config = dict(
    hidden_size=320,
    norm_place='pre',
    rope_fraction=1.0,
    learning_rate=0.00351,
    decay_fraction=0.848,
    doc_mask=True,
    dataset='wikipedia_en',
)
Each number is 500 + 50 x the weight over its row's rms, rounded and kept within 0 to 999. Layers, rows and columns count from 0. Numbers have three digits each. The size before them is the row's rms in percent of the matrix's.

# layer 12 MLP gate, 640x320, rms 0.076, rows 168-197, columns 160-319
100:498452478529516496448520411397463463491430591356458479576562446432489498495587477508547428517524493557515584430464414532491521489592470530557429496483487556541520459510511468352461541485431536435540545515526490505454454533430421588504426482542567514491466552459507510470512531552513463514457532440496477468561476536591497580564456421441489550468536499518552483474418503506495528512531474495517405442458489588691538536513539538473570462508519456480516476571567510458504519506490574
106:552502486524441461542479475486509578494531508514574447614514540449520419396444492617613500537515520476573502516487462559469528491503442505565599434520472505556505527453465563408547499525485505535528422443524498418589493547517448480453569492506531527463500457521406506475518537520553493486543537494559482508610564515477385458496557475498541590533561482509494439542529581484522550448548451477589492526517479582510473474531502480397543452507442527476473509458378549452458492567464526
099:506525458506542525455473589453379484428440516533510469538415475555518468586435489461521513501436482539414499614490551499541511516531461445518555391504595504544494465494347543446534507560551539467600420496506550497468534541477531552441480540607501384493557558435494442467539418504483531517499514601537447504491496555580466574583514455490500553562403457547501487545463468386500451499517453465553434618427504495443495545558493526396520477512468586454472504537576467536562467512530408
105:544524606580373392485511572472494476554599493543498576470486401482499505512541471474568489578601507504532453480403495429490554555446512560515481583408424552445545556495459427523351455534477499502459547470509546487481478484505519453376494552484555498531510509537529483406511488442530475488542541501549468443520484531494497519498482445481414393461443444475473511414465458495507516558565623441497482508541448482518535516498456471500513513499516483506470437477617532540443514484412548
105:474502410547486442488441504539480484509401543549430558359499455521488467541536472557567446437532485506566527500539514535574475467480430381483479584469497437528443577412475519412484451452556550585553571502564385512506461486463471573527439499462557494497562450437542457552564443477495556443478551446605527553531494502427496520463448530465463543483523459418526474534557486530600533486469484483489545444524516445489533538528433451559432626498539511554476495501518457540522464564525472
098:455493455506544521483526492525558530481563577556452477524456489480518493565522614385494509482526503488596469487539488456374460514495495619582509504451476588574485493513449507465477419458458633580514406522448490533424491505460529508461508547467449455543547531454501519499551479499555545426522439428551514493525482515496426475529474490484509454432490459573480497477434515573449500550529505419520501493557465519546467404482480560421472554541619476489393542453492587450465415646412554
107:535600588468449449492494491482445538504541600492510530443555480491510445504514475505571404543524442499538541499433424466497488531535492432586487498418470493559431463503485565456493546500497513443478538442496611492577492547448515491396449474477472480399504502579572525474458498535534481524530565483532548443653555511487601566500418551561517579485405487455531546461503520524452539449575548447479479560542445593546543423507427421525569500549552508568502609567502514507473451547532493
102:522464538483501475622430456539491449486491510510418490510494487486428532466541458426407455514471358524529472483478465482480445503503390502501539469552548526481461479503502571569471524555493587467494582474574467557491525593533523509454489512531533469538405539442444582470519470532590490596551513397570489411469482556522576461409457542513505515474513402471646477598566519462480551469457557569560448588491535487500506524479460511450500396488452451536494491525546363493403523397547466
101:449502494479538556573432404471435573557443475463454581480508516570458580533447482551473412575468424512501544500375503463466501452461441448478490495586502365568473461516459499505520592472563487562527423469469532457540530439457438559443578448556502509506534456505458512437436571509522575494429452436584458554504548473469534508510421497438485511538463480480467483564535556488482496545560486556521463569473527583498419410477465568511454516503525459552485433484450466465466453443648579
101:511513547568583485519494460546577513428525509534546535454464423573495563408547511485436520508568503465549596497453538519427579579545515489372539495526491564532500481510421556411605480492492408504511499549557548583649518476531506486477572458401491466555519429515492387451456534550474519374494576506492456553501484513514478561408576608520536537506569492425469494440447483530457387465535596375460451551469456525490442438550541516586473484571474447510438376490452551517487451472447515
101:529490549569490474590548594551454606422428500527545508490480498487511428488523544602497510558551497438557476489476466503542533512487519533490456533520503482492472530530452525478489576429377499483475509495423481512518490390479555529470329498486538494416450465525548624520539341448409501506433494594503526488513443406537467463529527539439463577480595453525449606540659492517554533557542453437544477546467502508513491427532524517462539454547425517568435460463515523448579524472504462
097:501572489481476481525582510474494490543444534414432485575562503510590523367509459459516503501390418532574555519438471516490574537471526540472400449525547461507428476590494520454498558490572528537561572466514490497489551517523476384572438464547460524600449481509567469510426471543570463463359440412481531524372472528449548509468447497454619549447542520493439455574470457566490491460467449597605445481498554505454524508584504535531558499422599464530486472417548534521497519501426440
098:501564604439419406500522461469511529523458485529509554510410466435512445504567540562498549505653513450575557494557546465524556433480407561510464517570537414465565506582580578484617480490498483488560496546523539529368446516432459506483476605539400426530464542519508459446415460455483576585550477599521449517461567474468501422608401471490439546439542447538554533520538533562466508502434424443513439557523447495516526489474426480590568511429501471488459570401514443427510550565617418
098:460506387486537553558481526505539552471591526499574507436479449515452566489499442587540433510500549488452475534543494441478475503526486470405434491492533414541584468541543469624478423477609503410463444570481430439498518508424498476463464469486518514522507472496560464567536495493534480510409466446511546556427576534445544497399496417453517555533548453504450467481530518448470453645370469445479548558543581490458481545558503485519468462481500385499552468554449529487499620556557467
106:457468488558498534513552433522437385470532521417559538469545519499465537518481464515522517481488454503460461591389404457511537541454487507427506581413479593519453510506392527405458565440477450464479412454489548485444427481510467526520514448441563489659491579460488463517436477516516442489464478436544557559504541577502558599374537475563430477555458510517552528420546542553418467570502532504596516525539605496498572501501464472473549523516524405561514511464473427483485393503496500
101:556482514399491520531388504561534501555527574500592528527458519445382483531486474530441543462537503459457517550534493482556456461454521572489515537451529526492578522554506494473544502531499551512526521502585519525504490440540542511524498483523526513478545365477473589489553510462475504516476559568589532433492367520500533504471530490372552485458517457523450454565501513457548462491534537447524505421551521519571523497636395486444499513521538557608537495503506532420536469474499470
103:500628564482501486464557530505473508487490582494475493617501546588515514520546513557451541523519458534515463434550478465512490446596533521514581505506470469525580454507527494580482494452451411543513510471484483438630571498485377470545499484551537461567521593503474509461518575613535520460502532507501552447507403501595554512498426584460486505534566512518637438514444521532483580442555534480458432544406528527406549492529456533491537526517488459474447455516463427555505355561392506
096:498496480422537562439508496527528459495490470468517505464461557541487491470536495478511554536478519531494457432488513504462558472402503519493498500515557496546513490571422503535509590559510555507496403342567415558453592499592543469465526460467539447518536475530522542533555469557532572520475447502489569523495601566567561402388490460472548578597451620514515494493486488517434534631434579559497475444544513378468491454468560577523521557544489498499445475533527396439425547562474549
093:563591499504488496462556496515464496485441508581434442546548538541480459475498548486495464451457500453565509614531489445426499529514617429440411532555521484431418455435526492574501550573545623455471526474515531510477517573537450512512535533428510431484587508573511537417427423489433474475596466463497522595508492528503485456480522540547540468550536535542450577595447541521523502574518456476478466478395469492395365476515488482517482472494430570481567505443514576496526584445492608
102:565601487437487420480433582479460520471573511468470524494516522580560566511556448502536480589565448526514527488489500462397501422469481527518546578535462548445581529540546515491559468506491397595506503467481443579437478562466557411536593482459487508429452598544524490484535531434500475535506468596463519438518518517554509591522591493447457503481556508517534527583503401495498547470574521446496473508506578555503598407460571508419599505388454543558526571395449508490567441505475514
099:400566549599489484518525441544397470478571451468484562535565406431535457479513440576500502506539585490531489545586537505530469530597481523507465497569553556526541537489468475475486539571521550474603541534468452495489453473513574495432485523501506455498521570491593610536526468615480536433457507548511394475545552478443585457446489466477469467428540467541502500538471587474527493510416496450529566525530542507449511509525513480464403539479518495444615552547483524447413580484463568
099:560495509501586552475429524511471569503485525575555495411527507518490488341479432460471461490502524527469471588498479522497420539511578484475467607441512442519559427447483496485507478585394494538432499458554442516429596543392462446559496386540454395515454463469638508522517449511480485530650496517504530498465490512496518532507496520513509503588425480501506455582544607545487422503536487465581559530529446444447538499525474565554452509500495452480540393492551478502532552453499530
100:452488486511502565470489544562477566448509490594498552471459552409523546628506495527510490461478476349605521580379466474508554533467418614523565520482493515502452487426501464539503513471553562479503488522476470470462537504481497421542598483475542492636585471548539469460521477441394449426541493495509499503486509506514638530397502404451511517613464481512566505510564565541394493408526566510457604508434567488573533547474498465434504425491501444494509507517480437521488498547497383
104:521519578613529535434526542498560470506552466576512547492586520437538536526434542496470536504447424483531481499546525495525567556464455517536545475442479446507463507481520506529460529517404474477527523417542483449521420612517521413532504488479454369583555427460451550559505472534461487539463658543464559500504423516426543542540598518432447533553528435551523508502561518544491549476604533468577474496466599436519502478495486579509581522361500451494427542551560516476501561568511491
102:565477485491473449557384643589576525548547554467517574457468476501471452507526556468466588495522474511508570560570518366487454539545484534480504543537501529489504548540533480478537553415502475493479445530489457525502536508418571506537505479480517518487489460474496440537478431555405488408523470454549503541516547505518475597503493563517411412458602428476480584440519526501457449550428494573513527579446468516520545431522573470457467504511521483523393467418481488461516385486512606
106:492468470441538519385468469486471467387540574508539565467615473551411555646552501603518471481528459521480515467556472572482476577654403470504477517492520475536472556508513508430508455518592606525476557479530538457495393412407463608410537488408521448479458492441582565516526464472491476534480496447504508483567451582518454595493554516490380469515548402539516492473593509436575496503562558513533405538485519559539529581508550454476481491441582473549447523433482500507449502454542407
099:530522507554514443467459525482523450506507486550446491456466477427516516549525444436514539464549420557492535516529505517475441489590470548449464488562454447533483466407536537405602563505397502514497616548499431531553521521501556492511416572518510560546540425594542580455539405550531601465470489534590500532562584543525562456486480500582563544453505473541472405458465411526442493469531466451494498484456507484519329491515524523521504547491522485585399472527481486388505595529640576
099:484457632496413531461528469381613438449434592493552544587497463393371436431579412474526565497486540539584503443479501509416520463427490560545595435427558491560537467510494479457572515531606453593522499422584534603493497513449499489454500414528501561568579516457473524481518559513530546590489553497533466437450493515474524516479456553501479495476562494506447495541521540576495557530560498439505627540469469549504491454571576456472563527457508430491492522513558513506469526527525504
107:456435493513537562464496429491545537489509503483599484554527519392443438455529506538439479511513563476596380515496464380515508345505448575492526400507528463433477500591461579518540496630436591455470423575461559411496418567487420405537413483512397581512468386489515513504523533516466520414481497492407473483385539562616566510454497468513541474492457576550528435491494536534485475561509501442424511555569534484573511526513603567574554495510507486481530393493595514487485501415526460
103:505530487450519494613508364480508501475523427465511558477488471498489513543485443526490519547523559501552499471590479500355533528475541541525482585505545424446503545449552433524596420518497470521501528418405511530468483488528458480502544460518577615481531488487468526505473417517369502526561460546419573539584434484509473481407432423387450498500496543414485531463459505531481463460544494608450501480516626419473464526536512461509471510465406481529541484488524421423477437530455466
# layer 12 MLP up, 640x320, rms 0.081, rows 168-196, columns 160-319
098:503586408551489456553470457485447481505400531501435513499502515557401536554494515474528574427472459554483492507444438587462492471546502519522499514441424570630501463461487560433497400437425497456550423576546488437675527601540484453580553470452452478449546552467571465588525616532471459454483511394484478520454592481524406392539506467475486514557539520510439488455447467550542459554501460447441523511524545453551505434469439581455481571604594452572541436462472589521590565497526518
095:420453576478443580557523500644464448505429400540512516575522392521554508572464489567473492542545531545517506549437463604550463583493502526548576564444533509503533548444514387564403509434469494494511501533562531466531426482561489506533491577557583534527518543479482551552509435545540519562581538473425531479397533491463561430526578452504451464541428481533452537543429509517459565426439486473464537475451529567503526556512449529522565497511581545464540488464471475600460454442388542
094:514548484582531497466514510542541535466462505477526496534515456429423500520528477403467515554423443564523502639391535432576606503489501578573413532459546512444490553564508396567528463519513490582616539506466531589565526569496538495525573484540562526453391511533576450408516482468556543445494526561530400421565495416475505529515496461567581417463527486498417375444514538453550524436503475498540571513597488562596540559494502441463467462442532497577520475526482472506480552504528597
106:534462511437573472401530591481400458490552526516535533590449507536444439520498422422536556536498532457553538513536478509453591505500452617481528571493432535482536447450436558546479521523495545483565476545506535528511376528482514419471550521478458492511482500517368519507492504553578438610572476490501478492515529498442429492471523531502564516453419534438535524545516455623537500557527505504508503445482453446583539459482421525474556533519405460537551503596534476461508439487580458
106:506529427488448525390428508553503470553526539566407577550517453468479542458523507523468470546526565491498634507511551493557564487538447557496481490532511558557584480596550443497425405543422479557478561520520415556492572499466534500531531466468569525531426521506453562472501552486518480496551485481570458436418491486421413525516493568397499487454653563454419433479480446484523466505480387552566406402479490508503471518561455487438444549405547513420559515454442473519491429487551477
099:560512502453467496561495470597512530546624532601576532537484511518573529587591563521475435408459547538526496483400415465392401510481487576467578534443595502492640385508445474502498409521476461503559559420460455575470514467458574584511493517563567543547517425461457456566523443531495482520506487489530440447518483463491502511520510591457531427552434451460494577513537380457534515483514377492576493521511461471483548531493478472477456568483511443437505495595493533420474552497608501
104:417521432519509494478494470507459517495481447406465467522521516521510533566512544627484555532517500509591494404547510605458514532426500487563477447450562450436591562543521517499569480483514501519479589364555508516481525470617396463533543491569498527510453564433520481443483605496454549544478545552442492472488479504598446502491611610497485505528544517537483487450498495484559544479515551575528478562516492482479522551439472494558433457614552539486527386443462514487458454463494498
094:510479481480489527468548445458551507486446456524579484504451489487548538469486542594493464483509569414581464537503536448496510457578535411455567548494536457495517476503452527512566522508396565538596414615462509531574568547496529524491384411532407476470590447534454522527577529501557419525539553468570542476503514530502460516399494514458581595534479500415458545485468507574447526463484552478497469449461584475502479435529488523516493512456462547579468403460530481503538582463487517
101:564442483475533483501472455554437542436409599580511508529549489521563557556475559509542543538490478453442506499569445510506541549497519567486519602483443522583465562544443490474499545566503480475536457479508490596487454484515416458531529493561513470517482569473427485491473489412469605448422409524532562516457509506587531507513449517559559575569446571488549470554483487482421494509482496509523567545488545504533542434480430402461528518460440434502574438500535591534526481425579541
102:406464481463596500553478477527539485575469410467492540475460625449539538581466457515554499485480558538467391538399506499525401591514457539462539497483507565568455471551469541530487455515513556521529554534506491347558504480438557487569496531551497572493432551569464516534563421481477433553583521557486454465460642443545601515424442486509509436543442419505408514584595455548496470575483489434467506479462507481472528433518663511515421542525440517497519520501424475492496515545510494
100:565521494431514527513500498555452504480509547509477531606541519468552516476473438510505412566498472481638588542538539512467429578588544477531490418564456475512584530501513460512479526511514530510427470487443464502504472466413530579517566436480506549478422462446460510517552458569624529472397490505466462542431557502481518606539444455549518516493502457613511454515563449460570516419493492537522490522536381448469448622573454439543543542521578516547493571552537514577492514486562480
099:494516506506483492541479566493431472479452398540479541513505482451565539501500475431448537492484407413533520441455494478455461542516543473442471589478444508472480565529547460555492515511480567545523494487548414519379452534440506462547436484487465435457499495608617510559496459382508449505405441455439473510511486527477544503455478507453552488513455574511409578544513504449417468445445467431479463596478542541410595501467484516551466498566458593528493474463505548443543485557429430
096:477555616461487518465527426528521513451464419442504480503560493501552459522473456453524421549569548405579580484455599528457457440464422496408448422529502476516529533487461526476470558549577427408537485521504564545474617521631447481492563566568535478462357490562445478480451557556475494461519598487558467553509498481494623484534449480519518591539570530436521470521502517459547513568514423568505521544482477491540509537474509448474499461497618535427479500435383413570465549530553358
096:499474501487448474502522464557479435494488489463415549531600562516404426391498393454513520497516490497459528536477416512421519525502532470489510500448536537528441542548469528583555504384466491519480530518547482534435532528478485376534359470567402494464517483531471485478590594538565456530536524470419581393441576533552449502460574444493518517465532453459571516537505494491518512543488445468479490517526504511491421518579590465450566563557428439434592550548550603484452588421521562
104:553491559506484582432526484496491502469570560458529514519415541498426480420556561613497607477446483438465510530502529509492477550554483484562480513485532544457560497538498476596509438471550597460523499541448483533474477536443527495494507537499547635505430494482513524480425562474477485502504521506521484549537468462569582445500571524512486452562550506492534571524483473546436418519486559502454570557571451494547582521419458481579521491527454411464462512461578498493496556502583478
096:433460408438491428578578503520483553465437416488582536580449415615559472476512393445501537532509479525492513530531488550592475496513453589460494545571464544538512443453516552559500421551448605471512497516479481428466473459533527499495513503488542505515459438465509467529536493491568591569571589526529475498424490629510482507536526570482512406548492471434478505555540565474491479438403513488487457567586547524459472438536483506569511443516481562519454410511531566529527484515566539
104:458562472583560552530495490591563455389529423502441513497448511463554489480609473555455506554472507546388440526541462438571486493477473450510467501551546515561511622529549460412651453522396439410465460504493517468487480530487566522571536474506414538474561544455489538501553574472528483424537524582509529503534507506415563472473441515575458603454437462480586394527551488421475489381431512416491526434506572461526549479535527540498552528517476474506589592529465531472476533518546432
099:363445528508475502474551476474504439605467511492399484505424494507387522571450522478522451522527417483555468520495544531514493546484488548545590606494491475571422531521538547491494492487540560537498403537512536652531511625485517450448544578416496542469541422528469520530505497548561472464477472482564506480452520557470513534529431433601440609590559537476446540461505458487537567490498523567494554490470531487480466568464434505487441596449502487545515508534434508600453533548529479
094:574522490454419515504452532512471561362547512503487455549370532487580456481500530507436475457482504547468487437400311470459379509403513502484506485474544520512466508572498490556454499462456526569554589466506500550495435447411448552443491470491478597582449477491443570439477497596471482514569523447462497516533459448519405519441543462514533513542504424484511550495524584550598546444489507480522400504551538435571534538483554643426593599560466546525505471448504555417414432547429527
101:537568499464495397566623518524515482415446473508456432521559445417474519491554562531527585491494629580436519579556506569475491519468524526405407525520468531474469537497442529515471546531550521514560449518468471443499481554483512506503408509418577543489476561509462524496612489520518552514401553471537514486461488541616466454450444487507602510461551468504490474471517516510540562526528478486503465427450438494596383540555478458580447518573533445524519593473571454530519517457539452
100:513455552569430505466384575450498500395582555485516475460447470492486519507572542496564484524469528479539566428454441504516459479501417424566449515485500553573459500442532524542561641591558454493445576440522469442417428505469516579521501558441514549507478536507476462582515537567511496505636453422535540502483511583474523500541473479438542553481529560550462515466485468448520478511503441551509538593457566508541484547454513468530549615546558414582581479474525446434529433495531451
101:496542471526514480544502519535549418428430556676528538563463519367443539665554521573474546482489471462558532470472526556505536439593425514464575467475460497499481464481498504513491491395527548466477464570441487507475509524476440527504555550579517522516476440535392559554568495550495529501488469383520514567482567486467411563506501443391445463442448504536551537492465429428437525449530457464479500461503522485483506531473525452536612503489439562448488497629488443550475437538557513
101:508525556520494430449507493517451473491469452518510492469457468556441495563520444549463439452476458535516480485473468558560461496567486626502463539553551557503360450540486496500497593494489523566533536473531477465448535458469479496442487536431436531553467508417472515498480523485492536443503468472558444572575439474355523492488515514553454452587480519529443473547497449443511470544490511360451457454495512492556454502542427497569465543508462366433529503484533508400458468401547571
103:522525602390508518438512499539517503451563490419477595519468450516494588580539627481476462561534436447523559558596428517486495360528490604475537487482470539521447454491520545499560480479522484494525535450537575550507465537517506495519519525491459357586512429396480488368455520453416496500563558496505522436413525533500510611603475561487452480461511452438465545512493468617385502548464568413442455480446495465505557531567566547539576542439516512546453460529477442568559515478506460
098:419498574553521517515487443531503576475464577611485457408529490563440542493437522568482503452486488504436443508506545511460470508489452536502523549437487544514476513453470522513480562555512527528380579458498537451467509513536556497469525535511399510512442620544531540495498523511543486502500444496532486568399492537444487463607517389507461542474578500489446566538453528383518479461468476483540500463568480469474538452511523492441539493449514559467498526560504350505508576587538527
102:486438455578580446544474475516489539492451624503563524526410452491447454569453499575489496512472473501481492455502426538518511483445454494433397412515443456524507492499498501509555535548416477449489423481515505479538536590416494507486512537537536627496559455445582461387576451458458541529538481466461515531507532534551466520381518455508428475621486486569570426553463542560507554472573530485488457428530485487511450456464597586525501409449557498491471562517453487597488489576474481
100:549459515454438626461530520508579546579503464475530482475474485490528445444433528615470565527485451430568508589484558521460520530551410549593448466496453493430577466473538524439487502474486531469435532478513574435526491503554436602430554456490540519441638463554501455499542462519535567519532578466526380482528486449504524503600511644480362426516472549509547559535471535468487476460540524537537452485581481576459557479509522511502596486414543576425496492495586637475500466472616469
105:521529509492619515586452533515583537575508458431402495469479539528507479549433464486471460495488431476484462481493502476543467536558452588390511501458552537480566526499488489533552594486554499444498408572453537566484496440576476501433389521470596481490515406461487511417495434515444444468491492636465446586445448482497470438505592527563509626393424355541489468396516505515506537469497464454524508473517529560540520432382455381519505458582434555491532526534563613435575417518485531
103:466439523488490552439501467567501605460596525505503435482533530456529595464491543468558503541528593533503391502561437517467539339584444565499607506478441525403565532516440653439559598490581532549483443559488518565543511530513469508523429530550493637467532452531631471485465414480506533503430481480483445494427486577577543486476585516568505458565466497520582551507559517508480441471511503473388496463396512469533541451494513482422551485539511510454460428460534468520581539578460485
# layer 12 MLP down (transposed), 640x320, rms 0.0804, rows 168-196, columns 160-319
106:557483486680484500431402492488486527467575584631492463507519462523445531500527484441581479428456529423521511516515486532468500479389538528559493433512488499524560541522466503536455540442440574415539497471498375544569536596409449490502476557497457527508562497482508430523372514544426422503453516583460569539485550492539558497508531416484471546525527521567526456530491554523548626493425568535475509509498535485518540558521537575526556473506569443511480545519503554522473552454585469
099:471548550447408454569591522505549435543461416470543597482517501517531541471475407556556399427539429517565514541574522450498460490568483494484516548583570490438474525486458467584552459463429580499491551543491539399554578541461499484408480468631555471517464454460534465446436456583471441395512530513626485492580440561429569463470488438579422509441497525471467444541559563476433468507516514497427528472498505441449514513597511602476479492520456579550485482581482555454412494580448399
097:499491545569493602491503569422510527577445520536438405519479417478462473522543521482514529545493562503524535486526521542540442524494457527447485425509547499475504511442411547588491424523525589451555567559492457482556471467417515524588539471487434438535520524604483434498447606484560400486453495549447564490563523546533427496505505596570559625532499468509469494509455448486461471518557537490549507586476490478515525474453487554416441493518535474558498533565504498505516475618466544
105:494450485462522584434511498539599510573513469561500518414458546590484417502462470495502500470514563580546554510548510537474561633489424534444541531545494486413520572539501473478499557501469499429507565420492592471479555612493637500534467455544397522410550493504505491453513440613502487624444392456604511508459505521414469505606545511402492419450469547558501487471517396441541470500471530524455546450571476516494490550545597575394469608535467539439490464537496488440513466539494515
104:559403528487453460449491478514451586405529527520608502537483501494578547528430519473421399548517561504480509441511480530445559477486589447448558516454479497544575444549469459450532472488532579536438617581495480570519488496458530557550567622613541413435518465525528600548492530521573543518525481451468486485499510483576565579538469531427442447470450462534471424557481471466568492537537456503515388454523495473473510396363480434519461516507521504548511574515454371448503471542406488
104:490453511489470533513521563525472461496510483616514541506479458529478546510485495405408520468513529464500536569416524491418548524488576472431560498555480519595502517509505492532489596509513531395445522441483503495473393466447510496505447463424456473468442516418569527575525586422474516396650501450415527461508255480464450544503535441432556482424440509505544453499388462483488468548554523492489487457464552459528483433484540516515443383554482454438491469468475536515594402449483479
102:527432517537547541518500598507501381525438465394553453433444481497480504520480495506516500453499614600440482503519603569559507441478449426461469560511587492360569567534494428575502565505553488478532430457589504524572486464556456500630534462576447444582434492446502480421457446450543548531498568512447520471474425531458406466455468545498590380557539552470419512510483532486583553566511455514480460423463531502531516521433544535519505584439522492557515493538402441491464458493511397
094:491559463457546467533516482407411544489549494430512508475521417500510508512502506459534543579494480571485470497450479600486518425495466573443464447497455408520527533542491528440578561513522487498527529516503494447482604524418571490548555501425505457398604463582536546509470526509572475438486502453480485498589525538485591505464578578549508423419507572586445545528454487496558511548466423606565438468462544484572494447476464532505508512531449557499577528432482564407506531393453490
105:510518430589528608585393518493430466538463577521515516469466564512589553540444561559518495469565489548546483521491451340464486526477482584545503534574552480511510426536407580523559560464504485472476458525591380482460504501517539440523483536512588468535435407513449547445437569463447526487511479456559520455482527580382447432499440485472498490504491477497484461522539516505460444497571508543412546479405578515482459526605443384542533477500562542440523521522498486452451452489618526
097:485498484490506521537465569537477476516480568531501518440486583420450472506409489461487534575516569523559494458478518510445499516524457475465503495447443537496487547404432441559468503430462597510499553556468458505540449514495451518478569495568527507499364494544518459566391477468527509488476489494447462479432454531424489539576461503481547531533449575574472589463489478505548635444430375560434515399468506450571412469528495518587553570463460507491487510570511548544547522466438570
101:490520509587503460456424448423542470468532403471511475513484436521453550436490439506468567535464460507455625485528526494380578509550434622526414504481524468449502481396506440524518433489510535467416509515562445479446557494487480514440525516493509445590499516472488406543436562519556409542459483524489506568454502462540522477405484448510423507512507507490568541481527510548522450535526532472560482514494605481487469588463469426515582524478566478456411486534491493442556529572497490
099:482512475553471437550547503616516502481510449470560523435583498610470479541500522583569530475497475515510495542506469505479452518437578487489518515476505439479486507456555527541490479498463594555501460560415556453529488526491483446519544447496438576474492534556571459520481557467469515492500486515506393526495548536486395442517623534421499406522495484533542400448461532500577386543575588493459531499498499504455540510501549408551549514419495541531556543579491488456449508498534471
098:504600490492373569479520442499491516598491586555568534449460512468537440511459465524521557583599549489608401539576501541496500546464475439480485509497546524499456452475513432566526532491479476444459430477516423461394476524526577487434543539491475502468592563511497527531489420557509554500501473458471558512568520474553489468476406543523539500493411447470439498478459548399501505483487472524505571503526610494507441563463503509589432562528466431462473503557459464366532505502441505
102:480488484520585571554540470491567529454492536451472523488584571576536489478467521512402423649544490555593498378516583521526453504518469487431473520560544505519500491411496536499528518565443508441511534505568550518475329494544528473522557508506463453446536519444459514471463446538512445483515434519552441504553472603623495499554481558485550543510524495377528601499401513516481501457461396487443527504527448525458518453457558487590431498504531397508461429407444527455490524465370481
103:492536567519498515492539579580442452512422495482481564514536491441489578510506618498573494515482481505522565526509412630501419452415458489480444574460462467526544466572540494460530502542480451501475555502551511418600550507432524462517556532495454531505447560462410496512474489444505593518473498480582537557551511499565493569554515532486519513493523575508398570506533463439492507495428549472472490463529540518536481423495622587488458517517456495515555494536465515516481539454472496
096:426520563461496509511579531543485540515458521419498510433533499555548468480440453558487462472411463466457493553599511486494508574505494519471460502455515506518487571500557500531535422509425443500517572516454588505469505415439450635577462485494572517546543531516437520498527503467575439486528483419471534513548615562595521514535483552563537484495515455487520526429543591516530550552486509431458468551475569515517519431589547476502562482490617432507530568534442520503491477475534490
103:612488508485521479580483547466515418590425414504528594557495534490532462528571528524457560474565559553484533527462466555493497545497456490541479458515497395484552469534499444594490598531528631598522540473518453421427526559470521485490464510475508557478505544570515583491467572506520428467548490513465483529474537500510496588523521505519533421534441525489470518500502421453498528465509596451448528589548501577528524531550397494506608508483459471400507515493551509455474417456511428
097:443486479488424497482604419537473507510485443470512618463404503501463494480547455516499541447555497565373582476631454506476495502514513462502459564468533521508474552543430488535577525563508471451481478393420541508537525491545556439515493448482471509565441560524621529525473446436513602469534622511541492488445468561517520478467478461530375449458544429517444493441549459565540447573493538496563515456355501518538495508461477572387443536461468429541454389463489556587506543506482481
092:534451524521482462535512447437510469441500498531403453603577423528482480450407545613564544523500530464520477539506602630587546547437480398540479517397446534482505507585544499472579430457531447543435471527455448497500553535493511583481480495523478432465507516470556525435546502489497469519466431609566547537527478550551435607500495466555592532483452514562520522495534477458467562455499575468572479502479384521460450450543546482528473496473557396563420563475451636648557452541522474
099:477570493460543506561489472470548488561440479490544464488470484528492466530417521575609517552544537578492572562445442531444496391593486464612513426513461528553484467458506471580483518525435574560530523533441567453467491516554457473490462404525457537481560495438612400481462504458492528517484509505476456539505537511537484479459489502569517455563522546503539544583442559606471463621508583527462502453446420519520406542526478564568531486481480445524457417576458501502440612445538469
098:527468476506533404500433562446519473447515433544478531535490567544611544464523575570490485476458484492539529534613537585639511518502483476485525427453489524482444546509534553541588517424530475439483514530512420530437548556569492523535487472456557456484536498444470443472542461548490497472516561440458509478482471533460341485530501535466528425474448477477466544591555448538531587491468528476547599521553506493563481569521480466521486472500494432450569554528507547547375509470533531
103:564521439465570396587451544511455491490468489329474412498466420425482493563532487506512505433538489487438503572479412489479369587517479458443440576494515455529538488637474532430497548494467508537481446526542556426425450547460474482499473542604465442474460467551478459534453507448510509522440478478546413480491559495421565586453514508564630525539479490518413491584389538449495466513479501476631516525484486528499536501543450581522544481495510499464549374425473399457487503471514508
099:496421476575502438527572514529400464484513431526467589458489501542491531494508416515560463554545567522549502510502539520537484500415471442503457577517529614550471421404493550547432463514458524457489472467527458479395503553545545578454511592533496475478494532442527461548460511419532520534533545472584455519580464491450540491487481524578518436481471497490590519537574580490481509469543486518479604403493540474520399416517436485516473617494561427546507564488474505531433431451506490
098:411416522577455544600441535538492505499418461473536548469456509450579462539557484567486522552517487455446537524459467543448389470440476516545542514533511464578506464448484441475522495548525437482552501467366459489443435594542546577580474479453558556517530504467478464427481519561505526534532579471550514470535405491533569471491489612506445488554546542505494479524474626563428506453548499497527495427502447541513480507531506455521465571452474531510476472471548437421509521524463576
102:467493434480547538548597514515553487571486505586482488450542499485586442537477506372506493552518529489562534530481512499455571394449551558521427552420479461586435468543556487596533429466426565460576388480489506518448471501428500526490452403456579478479502461490537504497497564434416486520485551425497528575456472434464454525507485486552584540581500453404516583453443452356532465503470512447460494525507545496546524550521549550563376551500471515498550546536518464426500449519482475
101:506553506527508545418632516495538576491448583544488556488497486498488394520495523501506599559566530585371448468536517470435528421506487525474527479509512611421564549512383444498461487541596549567636496545497512517460393617569379519409444535576502531536488452534506515429523448538455509497556523435467538499531478490567594565470545547482501413465464560476458475473495478528495489435526427527556559475499490487565548589456538482508507413541437500492471424523382439449434518540475541
099:588507548480508485452532486499491514490443508496523537506482495463593455572529567466491452552470380493580477547473467432404514515526433465490450455465428506431555477535483484496475544394522475551542583538420407542445479507497421449422461450535459542551501540452476488478482497508463474541453455479476484500569591385479454598455492601450448499458401618403560549563457430440516509516533579553503570470530593460493557589423485580577447536435544594398490476509439477475460522559503469
099:585533473471432507568460479519523444471615504511500519522504575486462577447585628466565508481470442559541585552419459580607518659413542465551515468530459529501522523480540422540529495603519482447475497482431556487582498418427483511593557550567496474501456454479564520447581611476506506514470591484534439572487546504519553500506584489411533448561470503505509489520448435464547515472544481474510466461514422494490489391404446527523464509492523549413500414423489482469469474531606461
100:474480582619478465397555505588537434499529577525488588566490504444475481512439500575458428552509528433472423467540517483465455457440603510513451513513488539384491495522517432508500389548540409382490562463524533488432512575468385516468509520569491567581446497564612532485501489614497498569473537555433445456475566507446467549634601495481526492472590492492439556585558504548527475483509577505474536496583485532515496520462511468488430467538442425499503515450440536538561578544522532